config.yaml
d_model: 192
n_kv_head: 6
norm: "layernorm"
qk_norm: false
attn_scale: 0.177
bias: "none"
tie_embeddings: false
optimizer: "muon_variant"
beta1: 0.95
lr_head: 0.0085
warmup_steps: 200
seq_len: 1024
train_tokens: 163700000
dataset: "wikipedia_en"
Each number is 128 + 24 x the weight over the matrix's rms, rounded and kept within 0 to 255. Layers, rows and columns count from 0.

# layer 5 MLP up, 512x192, rms 0.246, rows 296-319, columns 96-191
[[134 113 145 150  80 157 140 107 156 156  97  87 103 108 137 115 148 132 181 149  98 107 154 140 143  98 165 139 134 115 114 202 153 127 149 119 116 101  87 135  87 151 140 115 125 143 126 120  96 141 114 136 100 114 105 143 185 129 148 115 120 132 150 137 105 122 129 160 134 168 119 134 160 114 112 108 104 116 121 111 105 128 126 102 145 103 149 150 121 119 194 102 128 169 153  99]
 [136 145 155 150 103 207 142 134 165 118 106 124 107 110 159 120 105 131 173  94 124 128 182 107 153 143 124 122 104 128 151 178  93 134 145 117 138 150 161 156 164 122 115 135 125 159 151 106 185 126 130 139 159 117 137 137  96 163 147 162 151 128  94 120 150 168  72  97 116 131 116 119 151 117 106 108 139 146 135  91 133 136 117 116 172 122  96  91  94 141 108 120 125  60 184 154]
 [123 121 154 186  95 124 110 143 118 105 101 168  87 145 151 155 126 142 120 133 136 120 142 148 147 142  89 114 115 149 130 113 142 118 122 143 102 118 160 126 137 119 102 197 100  86  87 147 130 149 124 108 150 100  98 157 142 135 122 128 144 144 106  89 124 136  85 139 109 142 128 138 188 133 147 154  88 121 174 130 106 123 144 138 145 148 120 129 182 124 118 135 141 104 112 136]
 [135 139 127 146 171 106 118 140 112 122 155 113 165 109 150 151 129 139 126 125 150 102 122 138 142 163  93 154 193 152  85 167 140 120 100 139 138 154 136 119 159 140 133 113 123 126 126 131 128 138  96 108 116 146 132 111 113  80 127 137 114 104 153  91 124 119  86 103 156 122 140 111 140 126 135  70 136 162 117 150 141 151 109 147 131 137 128 136 137 139 127 106 174  98  97 126]
 [145 176 147 124 162 120 137 120 138 106 118 125 172 146 100 124 104 145 112 139 142 109 174 108 119 151 140 145 123 102 129 121 132  95 102  97 158 113 121 109 143  98 105 120 132 102 138 130 117 129  92 118 133 113 134 131 178 128  93 145 130 100 136 139  93 111 133 107 124 119 127  97 104 150 125 147  99 126 118 110 132 131 132 160  95 133 162 116 149  92 116 186 128 105 102 125]
 [116 150 171 130 103 139 114 119 132 130 129 172 117 139 144 105 153 148 142 165  88 142 133  97 133 145 127 120 160  98 123 120 145 139 110 142  86 144 120 136  82 159 159 139 112 160 107 158 157  92 141 153 117 130 173 126 144 126 137 114 143 187 129  90 108 169 135 166  85 112 152 124 128 114 153 117 140 143 116 149 125 131 158 125 153 110 126 121 134 151 169 117 145 151 103 109]
 [139 122 135 123 162 130 104  85 140 128 126 146 123 117 103 106 146 171 118 160 143 131 171 131 110 111 123 155 196 166 122 113 154 144 135 104 105 153  86 124 130 137 149 100 135  94 110 139  82 127 132 120 126  68 139 120 118 123 136  94 164 142 135 138 115 124  89 186 126 110 123 131 100  87 158 164 122 110 136 152 135 129  86 112 130 131  94 135 114 154 123 126 120 113 192 188]
 [112 140 119 122 116 147 108 136  67 134 138 125 147  72 177 169  86 132 154 116 124 131 101 150 113 139 173 132 115 150 184 121 116 150 122 123 122  96 135 130 152 132 143 107 159 118 117 134  95 109 143 137 123 181 132  68  87 115  74 139 158 121 141 148 147 156 148 142 110 115 129 114 195 134 137 141 122 127 138 130 159 149 134 106 153 141 156 132 145 119 151 104 116 152  86 111]
 [121  96 149 164  90 142 152 111 118  45 116 157 156 112 119 149 119 110 127 127 135 141 121 131 156 102 136 142  82 129 125 134 116 110 138 122 123 151 155 146 103 167  88 116 146 165 139 109 159 153 176 118 125 101 132 126 146 167 128 114 151  90 126 163 101 161 105 148 160 146 137 134 119 105 102 149 164 119 130 120 114 102 135 143 137 145 161 161 158 106 130  99 128 145 133 132]
 [172 158 198 132 124 176 116 115 146 151 112 132 104  93 129 146 172 143 153 158 131 175 137  98 113 102 130 148 126 131 149 144 117  75 127 172 122 103 148 164 120 146 156 136 114 124 139  79 123 186 115 152 129 139 170 127 130 113 122 159 132 109 115 136 135 110 175 138 114 110 130 134 102 123 110 160 154 144 112  97 104 140 119 132 131 139  95 113 143  95 119 121  98 103 145 154]
 [154 151 167  71 146  96 133  90 157 163  92 132 109 152 139 112 148 133 117  76 141 158 125 145 136 112 153 100 131  97 113 131 112 122 121 141 146 142 134 142 159 117 172 115 182 170 159 144 103 160  66  97 117 151  85 156 104 156 104 144 152 147 146 159 157 145 134 141 131 123 124 138 128 141 113 124 123 137 146 117 143 116 133  91 115 122  80 146 143 132 135 137 160 126 140 153]
 [123 166 115 153 171 137 133  88 106 102 150 154 146 105 117  76 101 162 165 124 102  83 128 121 166 147 106 144  89 100 144 140 110 153 120 139 122 139 145 128 149 101 134 133 185 115 100  96 124 132 150 155 122 125 135 126 135 121 143 119 194  87 137 160 132 122 127 128 133  70 124 128 141 134 156 163 107 161  97  98 128 111 147 143 117 121 144 106 126 148 154 140 134  92 112  93]
 [131 189 104 134 154 120 131 177 128 129  91 124 119 147 131  79 140 107 123 102 176 129  95 135 138 141 161 161 139 113 121 117 123 128 105 134 127 100 143 121  94 108 160 118 106 104 163 145  95 155 125 127 152 117 136 118 128 127 182 124 144 136 153 160  89 156 154 102 151 112 106 106  92 137 162 141 105 148 148 115 115 131 137 152 129 165 111 116 115 103 109 124 156 128 140 127]
 [134 184 154 142 124 127 164 131 115 146 105 156  82 131 122 137 109  99 108 143 151 125 115 166 139 136 142 117 150  98 173 138 136 160 119 163 141 123 113 147 100 137 103 128  93 106 124 122 126 147 114 131 115 127 134 171 130 127 122 136 171 144 118 143 113 126 139 120 152 106 120 105 129 104 104 137 134 113 117 104 109 130 132 130 159 138 111 114 131 134 128 128 169 134 117 129]
 [120 124 137 135  63  80 123 139 124 130 131 123 142 107 124 163 151 135 123 148 141 130 129 127 108 138 136  88 126 102  97 126 133 110 116  88 122 128 126 156 175 100 113 172 134 128 136 147 141 174 138 132 109 163  94 113 122  72 121 126  81 129  89 121 139 133 119 118 141  97 182 103  97 119 127 140 109 117 104 167 146 135 189 108 149 135 105 130 159 138 137  94 120 126 139 136]
 [140 130  98 124 128 135 145  98 191 164 167 130 114  96 164 103 132 161 123 113 116 127 152 133 131 129 149 125 118 153  98  97 119 156 152 125  89 172 142 101  85 165 110  98 119 112 127  78 143 125 144 143 124 114 152 133  86 127 140 129 148 125 141 151 136 115 145 104 150 129 132 118 122 133 177 147 126 132 120 166  78  95  94 101 146  94 120 129 147  98 136 102 169  85 108 124]
 [149 171 123 134 116 151 162 141 128 105 123 130 125 161 139 133 166 123 130  77 112 106 129 144 166 170 140 107 143 140 115 170 148 176 154 113 104  83 119 119 135 120 104 145 164 116 155 139 107 117 118 119 135  69  98 100 111 182 150 109 149 135  94 134 111 158 121  96 112 117 158 137 114 101 170 109 169 159 129 119 107 137 135 105  90 117 104 129 147 136 137 159 132 131  98 117]
 [111 120 118 129 138 106 158 138 160 121 138 107 155  90 128 130 128 124 105 147 121 133 144 144  95 134 113 126 106 114  97 158 130 140 136 168 154 153 103 161 149 145 139 105 107 188 110 152 139 145 159 109 145 136 109 127 107 114 127 126 165 122 155 151  81 153  87 101 123 150 116 146 176 148 134 118  93 111 110 112 183 128 148 117 105 118 156 137 124  90 125 128  96 105 121 127]
 [124  57 194 120 107 101 114 116 124 137 116 110 137 112 149 126 133 149 160  85 119  96 138 130  77  96 159 142 140 132 136 143 129 106 147 133 110 141 146 155 140 121 161 122 149 103 133  98 112 176 110 137 152 135 117 119 140 164 106 151 109 126 165 162  86  95  92 159 131  91 143 102 114 152 137 125 136 130 119 126 116 121  93 157 153 172 138 136  95 135 139 123 136 138 122  88]
 [120 154 151 130 122  87 159 134 161 165 119 113 113 105 171 130 148 128 118 139  99 130 123 126 117 101 126  97 113 138 131 132 159 139 156 112 123 132 101 115 156 152 144 119 140 159  97 164 108 140 136 125 123 103 131 116 120 138 150 131 162 125 120  93 168 165 137 157 153 176 128 148 135 171 140  95 103 115  74 129 108 143 103 146 126 110 133 134 125 115 118 145 107 121 161 116]
 [111 188 128  89 132 141 140 148 152 147 159  94 144 135 112 130 109 141 114 159 111  81 129 172 103 140 132 129 115 135 119 100 112 106 125 153  88 132 136 127 114 165 125 155  75 149 149 111 134 155 181  33  95 139 101 147 143 172 157 150 132 147 112 132 134 171 116 113 158 119 123 140 136 146 108 168 167  95 145 139 136 154 136 160 157 100 158 120 137 102 161 113 124 112 117  56]
 [134  97 121 148 132 100 109 103  76 179 169 107 171 156 116 146 132 113 124 110 119 147 117 131 144 119 131 139 110 108 132 128 117  87 119 103 148 163 128 147 158 153 113 157 108 150  98 114  99 110  80 116 125 136 154 101 127 136  98 109  83 141 121 157 165 106 163 171  78 149 101 132  84 145 166  94 127 138 127 125 166 127 132 167  73 138 158 105  93 114  72 148  84 117 103  86]
 [136  92 127 146 121 137 112 146 103 163 111 128 107 102 116  91 104 158 122 145 137 148 181 164 135 116 112 150 128 122  95 111 113 155 130 128 146 130 107 150 123 157 169 141 129 132 111 116 163 113 164 140 120 140 132 158 113  95 126 113 118 167 103 124 153  94 115 137 119 170 130 118 100 129 132 163 116  83 162 131 123 112 157 125 106 101 136 124 119 137 132 140  95 132 156 129]
 [115 123 169 140 126  95 170 114 144 126 160 131 161 126 175 142 128 134 122  73 113 124 153 108 137 127 121 114 143 130 159 101 110 118 102 117 137 161  56 107  99 107 124 133  94  87  94 159 203 151 148 135 128 150 107 125 125 123 127  93 105 101 161 144 197 109 109 112 121 109 211 169 110  89  97 117  93 132 134 111 142 118 128 132 114 187 137 122  86 139 166 125 143 144  98 121]]
# layer 5 MLP down (transposed), 512x192, rms 0.252, rows 296-319, columns 96-191
[[110 105 128 117 142 106 147 128 161 136 118 111 111 126 149 144 124 157 133 130 131 141 108 119 107 113  90 139 117 124  79 106  96 104 127 138 138 102 138 149 135  57 143 145 125 150  98 114 129 112 152 134  72  90 108  97 102 149 117 148 118 114 120  92 134  96 124 135 117 135 146 107 131  66 142 110 175 126  99 133 133 126 122 127 128  84 105 131  71 142 118 137 128 150 139 134]
 [105 109 136 105  95 132 171 161 140 151 129  86 124 160 149 179 208 105 147 131 114 110 209 143 151 136 117 121 166 131 147 110 153 139 145 133 122 133 117 167 105 133 107 106 166 110 129 129 132 115  84 112 107 125  96 107 146 144 125 174 142 122  86 140  83 125 115 128 126 100 122 109 124 125  86 121 126 106 114 122 120 144 108 149 126 114 108 109  83 143 146 154 137 154  96 154]
 [114 150 157 160 113 132 173  93 113 140 141 157  82 125 109 109 131 161 143 167 142 155 102 100 127 152  74 125 129  96  86  83 137 169 127  83 114 136 139 122 131 151 136 150 133 103 140 111 138 105 114  77 136 117  96 160 141 129 155 185 140 122 117 110 146  97  90 136 136  86 153 114 152 138 141 125 106 123 154 156 116 163 102 132 163 112 114 121 135 106 166 137 133 119 113  94]
 [ 83 157  91 137 148 122 130 146 123  99  92 130 132 166 169 124  94 129  78 163 151 128 106 128 136  75 138 159 122 118 121 118 151 170 109 118 140 144 141 111 184 110 147 111 134 157 160 141 117 166  88 103 121 123 124 187 124  98 126 145 141 108 135 143 120 130 125 127 151  93 106 122 129 146 118 124 133 145 111 140  99 159 166 148 138 156 123  77 146 137 139 135 142 150 118 108]
 [135 137 130  90 149 121 133 108 118 143 165 151 134 127 144 100 120 151 163 133 121 184 111 127 124  89 102 130 104 140 135 100 135 134 133 124  88 129 175 133 151 115 142  82 153 119  95 107 134 137 135 131 146  90  78 159 119 152 142 132 147 124 137 108 122 156 133 112 160 161 152 119 129 118  98 119 181 156 124 116 130 172 146 100 141 169 114 114  85  97 153 139 124 111 139 126]
 [137 119 114 155 118  69 118  92 127 141 137 128 140 105 128 162 165 139 114 111 130 193 110 105  96 144 140 120 128 133 133 166 153  86 144 151 111 130 143 142 160  85 111 133 133 106 109 142 123 101 150 105 145 164 161 140 143 151 146 124 181 125 156 144  97 105 134 178  63  88  97 145 111 103 175 126 143 120 130 124 126 134  92 111 122  75 102 162 142 103 131 110 130 101 161 115]
 [ 79 127 131 141 119 123 154 144 104  72 129 133 133 172 115 116 125  95 111 121 148  93 135  93  96 137 168  77  82  72 131 182 110 142 134 131 111 126 167 103 136  92 152 127 148 153  87  87 143 112 149 141 154 131 129  64 132 113 136 129 108 121 167 142 165  94 134 113 142 123 112  99 117 147 116  77 121 175 145  84 130 149 113 149 129 151 165 128 172 112 128 151 159 148 148 116]
 [116  85 112 108 147 121 107 142 136 133 129 135 153 173 100  91 145  82 132 153 131 123 125  88 152 124 133 159 124 141 115 138 136 117 140 139 106 151 126  93 131 169  83 117  80 134 132 117 145 128 152 147  75 111 147 178 121  77 162 168 147 151 153 139 125 110 116 100 124  90 111 163  96 147 108 137 151  99  98  91 107 154 120 129 129 114 152 119 107 118 137 169 121 127 128 114]
 [104 101 112  96 119 146 133 140 115 132 128 157  94 134 153 184 144 113 150 117 152 124 160 137 154 144 120 105 112  99 115  91 113 141 108 145 104 144 149 101 122 136 141 109 179  62 107 147 150 125 100 112 138  88 102 128 159 143 105 129 159 128 104 160 136 116 111 104 139 167 131  81 101 103 142 112 128 112 128 184 140 102  87 141 120  80 101 102 145 116 141 142 142 144 110 135]
 [132 192 151 134 126 158 130  52 141 132 100 116 125 101 107 139 125 146 131 107 126 133 136 113 146 119 135  90  97 121 138 132 111 143 133 148  95 143 107 126 118 109 126  95 134 110 136 112 122 144 131 166 103 140 122 124 139 145 148 141 168 101 115 159 121 118 148 111 113 107 143 140 127  82  82 177 132 124 161 118  82 179 158 131 108 120 134 159 117 118 128 128 109 124 143  71]
 [133 186 147 102 137 120  98 127 143 141 126 111 140 126 126 144 135 144 138 120 151 165 157 137 160 138 131  93 121 129  85 116 165 154 127  90 124 127 136 125 122 156 143 112 125 154 118 152  98 134 122  97 170 136  95 159 144 135 148 121 127 170 135 110 140 155 146 133 139 132 115 145 145 148 135 145 122 174 144 145 157 124 136 108 117 116 133 138 125 144  98 119 114  83 153 122]
 [144 128 135 149 108 132 138 155 118 136 167 145 125 103 135 129 145 158 129 171  86 108  86 106  85 126 101 112 153 120 121 108  91 116 118 134 165 118 140 150 109 147 149 102 113 160  93 151 109 155  75 149 152 152 124 118 130 121  97 162 129 103  90 134 142 184 156 150 102 129 150 120 141 143 129 134 154 114  92 162 176 151 107 156 128 147  99  81 144 113 151 178 143 129 119 117]
 [ 95 111  81 170 131 106 124 101 148  87 134 134 154  59 122 144 100 132 126 107 118 100 134 122 105 173  69  91 121 170 129 107 125 150 149  94 145 155 152 139 115  87 118 108 142 169 100 142 131 111  86 127  99 136 133  82 129 137 116 143 129 104 144 129 126 148 111 128 116 128 126 141 139 145 136 156 150 144 118 120 106 121 135 146 107 140 143 141 132 166 100 155 125  96 127 153]
 [119 131 121 100 165 129 124 136 140  97 123 102 139 177  84 122  85 111 138 126 102  98 125 111 151 114 147 139  71  98 122 126 119 166 134 120 117  89 125 154 111 165 109 123 181 104 160 173 129 115 144 122 172 128 119 170 158 123 117 128 132 168 121 117 138 103 133 140 165 133 104 148  91 118 149 119 115 111 120 133 134 123 156 128 121 118  82  89 192 112 143 148 120  99  78 141]
 [141 152 149 109 111 187 123 121 163 165 131 129 153 139 129 102  76 149 124  96 130 112 140 123 170 143 131 143 141 152 121 140 131 171 164 112 144 151 124 136  97 132  87 115 116 134 136 138 115  86 114 101 110 137 158 119 104 152 157 126 169 172 159 132 108 112 102  75 126 149 119 125 134 119 100  77 143 125  79  94 149 128  98 136 150 125 148 177 116 121 107 126  91 121 142 155]
 [ 99 129 157 117 157 138 114 123  91 135 112 109  98 123 126 168 106 162  81 105 112 178 191 123 127 129  99  81 129 102 110 105 171 146 131 109  97  94 146 166 148 126 176 120 109 109 154 142 157 116 156 121 156 154 127 163 166 126 115  93 135 153 123 118 129 167 109 136 123 159 119 104 134 124 112 129  92 130 100 108 140 114 107 156 131  94 159 115 154 131 136 148 117 110 118 106]
 [104  86 138 132 129 141 119 129 130  90 131 109 109 117 156 167  66 114 100  90  99 131 153 127 156 145 123 125 121 113 133 125 135 176 136 147 150 125 122 140 181 123 161 123 122 145 143  51 132 138 147 132 118 122 114 138  77 149 143  96 121 117 137  92 134 156 125 159 138 116 117  88 125 107 139 138  84 118  92 136 135 134 124 166 125 147  88 101 134 134 102 127 143  86 116 134]
 [109 145 132 144 116 147 106  84 105 130 104 172 140 125 119 167 162 138 133 132  82 124 145 139  99 130 144 169 114 122 104 108  97 116 134  97 112 107 104 120 131 119 141 101 114 136 139 162 113 107 123 178 139 152 116 117 138 113  90 145 137 130 121 134 174 127 132 116 119 147  92 100 101 166 143 135 149 127 127 114 145  97  77 133 103 151 152 157  97 125 145 109 146 127 128 127]
 [160 113 154 141 147 109 151 138 139 125 139 118 108 140 112 116 133 121 148 119 125 131 107 131 147 109 126 136 149 106 150 128 156 133 125 131 120 158 130 121 123 111  94 141 151 162 124  99 116 154 145 128 135 192  91 156 159 146 157 165  79 117 107 183 113 149 129 179 143 118 143  96 109 167 122 146 139 122 140 149 103 117 117 114 123 146 139 132 145 147 111  96 127  82 117  63]
 [131 146 142 120  92 125  98 154 149 119 141 149 138 141 152 173 103 129 142 141 153 125 141 140 150 141 112 121 111 157 107 162  85 166 152 152  97 130 142 116 140 133 110 133 123  92 149 152 139 116  70 106 155 118 112 111  74 152 121 173 117 108 160 144  96 142 141  92 111 126 116 136 125  54 132 149 199 123 123 150 150 117 157 140  99 163 116 140 125 100 112 138 107 165 106 160]
 [123 167 132 145 128  95  89 149 127 135 105  93 163 106 127 100 104 139 131 130 195 132 116 122  93 165 147  95  94 114 140 111 105 146 143 137 141  91 139 120 152 175 117 136 138 123 101 106 158 179 147 124 115  96 144 130 140 103  66 108 156 146 172 120 143 127 124 129 160 125  87 128 116  95 135 108 144 120 159 121 137 110 137 135 119 153 133  77 106  90 150  93 124 101 127 121]
 [119 119 130 129 114 157 125 134  98 118 128 142 156 169  96 119 145 114 163 131 143 137 134 122 123 132 109 160 111 145 150 138 153 117 134 134  94 120 154 168 168 118  79 109 105 123 122  98 152 144 112  84 114 168 138 104 133 146 124 131 125 105 115 131  74  94 177 135 111 114 123 101 142 105 138  79 135 169 137 165  94 129  93 134 102 140 140 151 151 142  82  51 124 132 121 128]
 [139 115 125 121 142 151 166 153  99 141 135  78 131 139 133 111  92 123 182 158 100 102 146 123 113 151 145 105  83 141 120 112 107 129 161 147  81 125 145  93 104  90 136 150 116 126 150 144 118 120 161 133 153 100 104 118 103 100 100 104 115 101  94 120 115 153 120 158 124 135 103 125 123 141 159 141 140  83 154 136 124  98 210  91 114  81 103 160 143 125 114 105 116 163 111  99]
 [144  87 101 156  85 161 112 133 161 119 120 141 117 122 116  69 105 145  59 154 188  97 132 191 152 102  85 156 150 149 124 121 164 112 120 171 119 185  81 113 133 148 107 149 119  97 104 166 130 160 110 111 150 123 123 111 114 158  88 129 127 155 143 129 124 125 170 151 112 132  99 145 123 186 146 137 115 143 121 145 189 137 117 158  99 102 132 169 107  90 163 107 148 125 104 118]]
# layer 5 MLP gate, 512x192, rms 0.251, rows 297-320, columns 96-191
[[139 108  96 126 184 128 102 132 134 137 121 110 144  87 139 136 137 131 115 112 104 157 108 133  79 132 158 102  92  94 122 140 114  92 117 153 159 167 138 129 182 134 127 160 118 138 125 139 104 157 126 205 121  92 109 125 107 141 109 130 138 121 141 128 129 128  95  87 118 165 164 154  98 142 109 124 134 106 167 115 130 137 120 118 119 101 164 143 128 104 107 137 123 138  99 117]
 [130 165 155 177 143 116 138 139  87 156 162 157 115 121 171 178 109 132 182 144 117 158 153 133 130 152 112 108 109 186 133  74 160 153 128  84 153  98 153 151 125 148  72 131 109 145 138 126 130 128 133 127 127 116 112 115 131 142  98 151 108 128 134 154 134 132 151 160 142 113 144 157 163 131 130 121  89 110  90 122 118 150 174 141 110  83 149  85 164 123  81 137 143 143  65 113]
 [ 90 146 123 146 163 117 110 101 117 133 132 145 149  99 136 125 122 106 128 128 173 100 128 104 124 146 171 100 130 161 176 142 137 114 160 139 121  99 126 157 143  82 138 195 110  75 116 124 153 113 142 107 166  82 151 121 152 116 124 142 158 120 128 130 107 119 137 142 106 151 158 117 110 121 128 113 125 117 107 136 144 141 100 117  88 118 130 123 116 145  90 120 153  92  99 125]
 [120 171 132 158 142 116 124  89 120 131 120 127 115 116  96 132 108 109 128 134 123 116  98 117 120 135 102 126 120  82 109 116 133 139 117 106  75 163 122 123  94 113 133 160 141 122 137 109 135 123 111 128 124 105 100 111 148 111 148 133 102 132  93 144  89  91 124 151 101 122 133 159  92  81 118 111 110 129 101 124  87 114 108 107 182 155 142 118 129 123 171 156 151  73 134 114]
 [130 127 143 117  86 134 137 113 155 132 154 139  85 107 103 129  89 112 157 122 121  71  92 113 110 143 148  86 151 136 187  65  95 117 123 139 101 133 116 128 117  80 115 100 171 133 141 158 153 139 126 111 143 126 134 121 117 101 125  93 201 152 160 146 129 138 126 135  96  76 150 123 128  89  98 102 118 128 120 138 163 136 117 143 165 147 126 113 159  76 118 159 151 153 100 162]
 [135  63 129 134 145 162 141 133 164 128 157 121 128 154 119 103 148 111 108 179 155 162 103 111 105  87 122 157 133 100  91 130 110  90 150 152 147 119 103 104 118 149 123  87 148  83 131 138 158  90 125 112 142 166  98 143 113 118 157 147 133 159 148 138 170  84 112 156 111 136 102 143 181 142 115 133 104 105 120 147  94 146 150 125 128 104 131  71 130 149 127 108 134 159 137 168]
 [137 151 131 118 147 134 138 152 134 120 179  97  88 141  82 134 131 141 112 137 122 154 111 144 108 147 119 131 111 112 177 141 117 126  85 188 133 129 118 111 145 154 110 102 162 135 115 126 125 146 124  94 113 135 121 139 106 173 164 123 133 121 137 144 139 112 107 112 102 137 174 171 140  94 131 128 146 166 137 133 144 165 111 123  90 110  89 146  91 137  97 145 162 116 106  99]
 [126  97 137 121 122 122 104 114  94 136 151 115 156 160 139 113 103 108 119 100 103 163 150 118 129 125 150 128 147 119 120 136 124 123 164 112 166 135 106 121 112 147 136 152  68 123 127 131  99 128 126 154 118 132 149 124  76 111 143 145 151 162 138 123 144 129 159 168 114 129 141 105 153 178 179 145 120  97 110 106 128 191 107 115  94 147 146  97 125 109 114 147 126  81 109  98]
 [138 148  80 118 125 102 111 124 147 150 126 133 127 134 146 149 118 146 157 113 117 133  76 129 124 130  93  98 108 156 105 107 140 147 122 147  92  71  96 135 140 125 143 146 129 124 111 115 127  66 169 110 136 104 108 174 101 191 126 104 128 126 112 134 136 159 126 114 183  96 101 143 101 124 134 129 120 133 127 108 148  91 118 132 106 115 155 139 127  99 144 155 137 136  75 154]
 [140 128 145 108 130 125 116  94 140 113 162 139 142 143 131 104 160 121 126 103 106 106 129 118 169 147 145 120  44 167 125 109 100 153 114 127 146 140 135 128 121 137 147 113 143 121 142 136 116 118 145 143 135 122  86 119 114 126 125  99  84 143 144 147 129 137  89 119 161 144 126 118 135 155 117 121 133 140 128 133 161 168 102 146 141 132 138 108 156 122 121 163  88  80 133 135]
 [131 106 130 125 139  98 110 109 106 130  81 139 131 140 127 134 111 163  95 135 108 117 101 109 156 179 110 148 146 138 167 131 114 122 130 139  95 139 147 125 128  91 164 136 146 126 182 162 119 146 136 117 111 165 104 154 133 124 133 108 150 141 149  88 123 171 101 142 124 101 127 165 140 169 133 127 121  90 131  85 139 143 137 127 119 111 118 136  97 129 126 138 120 118 169 138]
 [157 170 116 150 119 155  99 165  82 109 104 149 131 120 118 130 146 118 107 145 130 104  93 109 137 119 154 145 162 121 180 115 107 116 152 141 150 119 132 163 127 151 128 149 108 116 122 125 125 144 131 126 152 169 127 103 123 116 167 143 140  99 115 135 103 137 134 106 137 139 138 147 164 145 132 148 128 146 124 103 139 152  93 127 181 107 151 152 153 100 105 117 112 136 184 143]
 [155 121  96 146  89 123 126 158 111 120 116 123 144 115 134 133 112  99 151 150 123 132 141 112 164 109 124 110 131 179  99 127 116 144 142 128 132 148 154 133 149 124 140 184 115 132 105 162 172  69 118 149 116 138 130 105  53 162 121 134 115 111 150 156 176  97  90  99 128 133  92  81 165 114 127 123 132 119 165 104 134 110 112 105 109  95 145 138 147 107 169 117 123 143 105 131]
 [146  93 168 166 138 124 114 131 149 118  81 128 175  97 133 127 156 157 133 112 137 120 135 160 101 137 139 100 119  95 174 178 131 132 127 116 134 140 160 117 137 120 145 178 140  90  98 135 159 107 153 111  82 102 114 128 102  72 133 103 144 163 148 134 150 154 108 161 176 151 133 144  95 140 149 135 128 112 123 159  87 159 142 125 136 108 108 158 151 135 137 126 116 115  99 127]
 [100 181 111 117 126  83 103 146 135 108 123 125 158 103 118 152 131 164 139 111 125 144 128 115 152 165 157 146 111 113 126 147 149 137 136 143 166 108 177 128 181 115 125 140 105 126  90 134 123 107 128 151 131 147 141 139 109 139 125 144 149  87 104 100 146 130  92 159 187 126  86 144 108 108 115  93 142 109  90 112  86 129 125 109 123 120 158 126 106 176 121 164 124 116 101 101]
 [ 99 131 177 116  79 151 147  92 141 137 137 122 119 117 137  99 110 108 158 120 129 135 176 157 174  93 123 122 135 128 127 110  64 102 134 142 115 153 161 128 162 192 136 144 151 105 109 151  85 144 152 125 104 153 158 143 114 113 125 110 130 100  89 104 155 135 120 133 136 117 114  88 170 164  89 122 105 165 126 181 113 167  90 145  91  96 119 110  99 103 159 120 127 140  98 109]
 [122 120 122 167 101 135 110 116 133 110 117 120 105 130 152  99 123 139  95 138 140 136 118 100 177 143 128 113 144 137 117 156 105 119 100 174 119 133 160 120 124 100 147 122 113 117 130 142 153 124 122 168 107 126 125 115 151 107 143 142 177 170  79 140 118 157  92 127 101 113 155 144  97  84 145 161 116  97 147 110  98 160 123  94 127 152 114 142 112 162 122 101 128 118 140 121]
 [119  86 107 153 105 151 116 102 113 117 141 148 120 122 129 129  87 139 116 194 129 135 122  90 132 154 158 114  90 107 187 168 125 113 123  94 142 143 127 109 135 122 111 144 116 115 114 161 104 128 126 133 126 108  96 177 113 114 102 139 137 128 149 156 111 161 109  87 130 150 176 164 136  85 112  84 171 110 110 129 144 134 147 135 125  86 118 105 137 135 139 157 141 124 109 139]
 [155 121 124 126 114 106 130 135 123 157 147 126 117 128  88 135 134 147 125 118 114 158 166 117 136 140 147 152 131 121 157 112 151 146 107 142 149 122 117 130 123 131 137 110 125 108 136 139  97 144 136 152 153  66 106 119 111 160 147 131 139 155 112 101 125 128 114 132 164 145 143 134 146 134 128 125  97 139 148 135 138 138 138 125 154 146 130 157 109 133 167 107 153 155 106 116]
 [131 115 143 171 133 157 150  92 107 123 134 116 120 171 127 112  90 142 136 141 165 122 120  58 123 171 150 112 145 109 133 109 112 171 114 132 132 112 102  98 146 146 136 154 181 147 142 165 125 128 151 120 153 132  99 159 147  97 119 120 134 124 155 166 148 131 160 146 152 132 153 125  86  90 128 119 131  84 145 134 139  86 137 103 122 122 106 165 138  74 118 155 106 125  99 120]
 [137 106 160  90 147 128 160 110 108 125 118 122 163 123 115 110  87 153 124 159 134 109 119  84 150 120 153 125 115 126 121 109 120 142 147 153 110 138 130 136 148 170 132 131 132 114 152 137 100 155 161 138 126 150 152  80  97  84 164 122 171 149 120 138 132 142 123 133 131 100 169 112 115  95 131 186 133 123 138 190 123 157 122  95 156 122 115 131 184 142 128 110  99  97 116 142]
 [129 149 122 127 160 124 122 108 143 129 104 120 132 105 125 150 156 110 140 132 114 103 121 152 173 173 136 109 139 163 122 114 163 149  94 148 143  97 162 157 145 121 127  97 116 140  90 115 149 123 106 129 127 176 101 162 131 110 125 145 129 130 187 155 108 133 152 134 119 130 119 154 116 108  98  96 117 149 136 120 145 140  83 119 135 127 142  72 136 123 126 113 121 153 103 122]
 [140  88 127 149 122 128 121 160 135 121 143 119 131 101 148 127 151 112 146 160 169 122  99 177 143 157 107 149 140  78 159 142 160 119  79 119 132 152 102  98  93 134 150 184 120 128 134 121 141  93 173 110 125 109 110  94 161 117 102 112 136 149 138 123 168 119 151 130 102 130 117 118 115 139 141 104 147 189  84 101  51 115 161 106 145  61 135 123 140  77 133 146 101 161  72 165]
 [160 114 110 142 111 131 135 124  84 101 103 103  87 132 128 108 122 136 128 131 140 144 134 139 112 163 133 134 132 141 147 115  76 141  93 100 142 111 122 100  83  98 160 139 136 108 152 137 145  77 153  89 121  90 100 163 147 137 102 145 137 111 137 160  97 135 119 152 130 136 126 131 109 116 193 105 177 126 133 101 148 181 145 123 106 180 148 106 165 131  95 144 159 158 137 129]]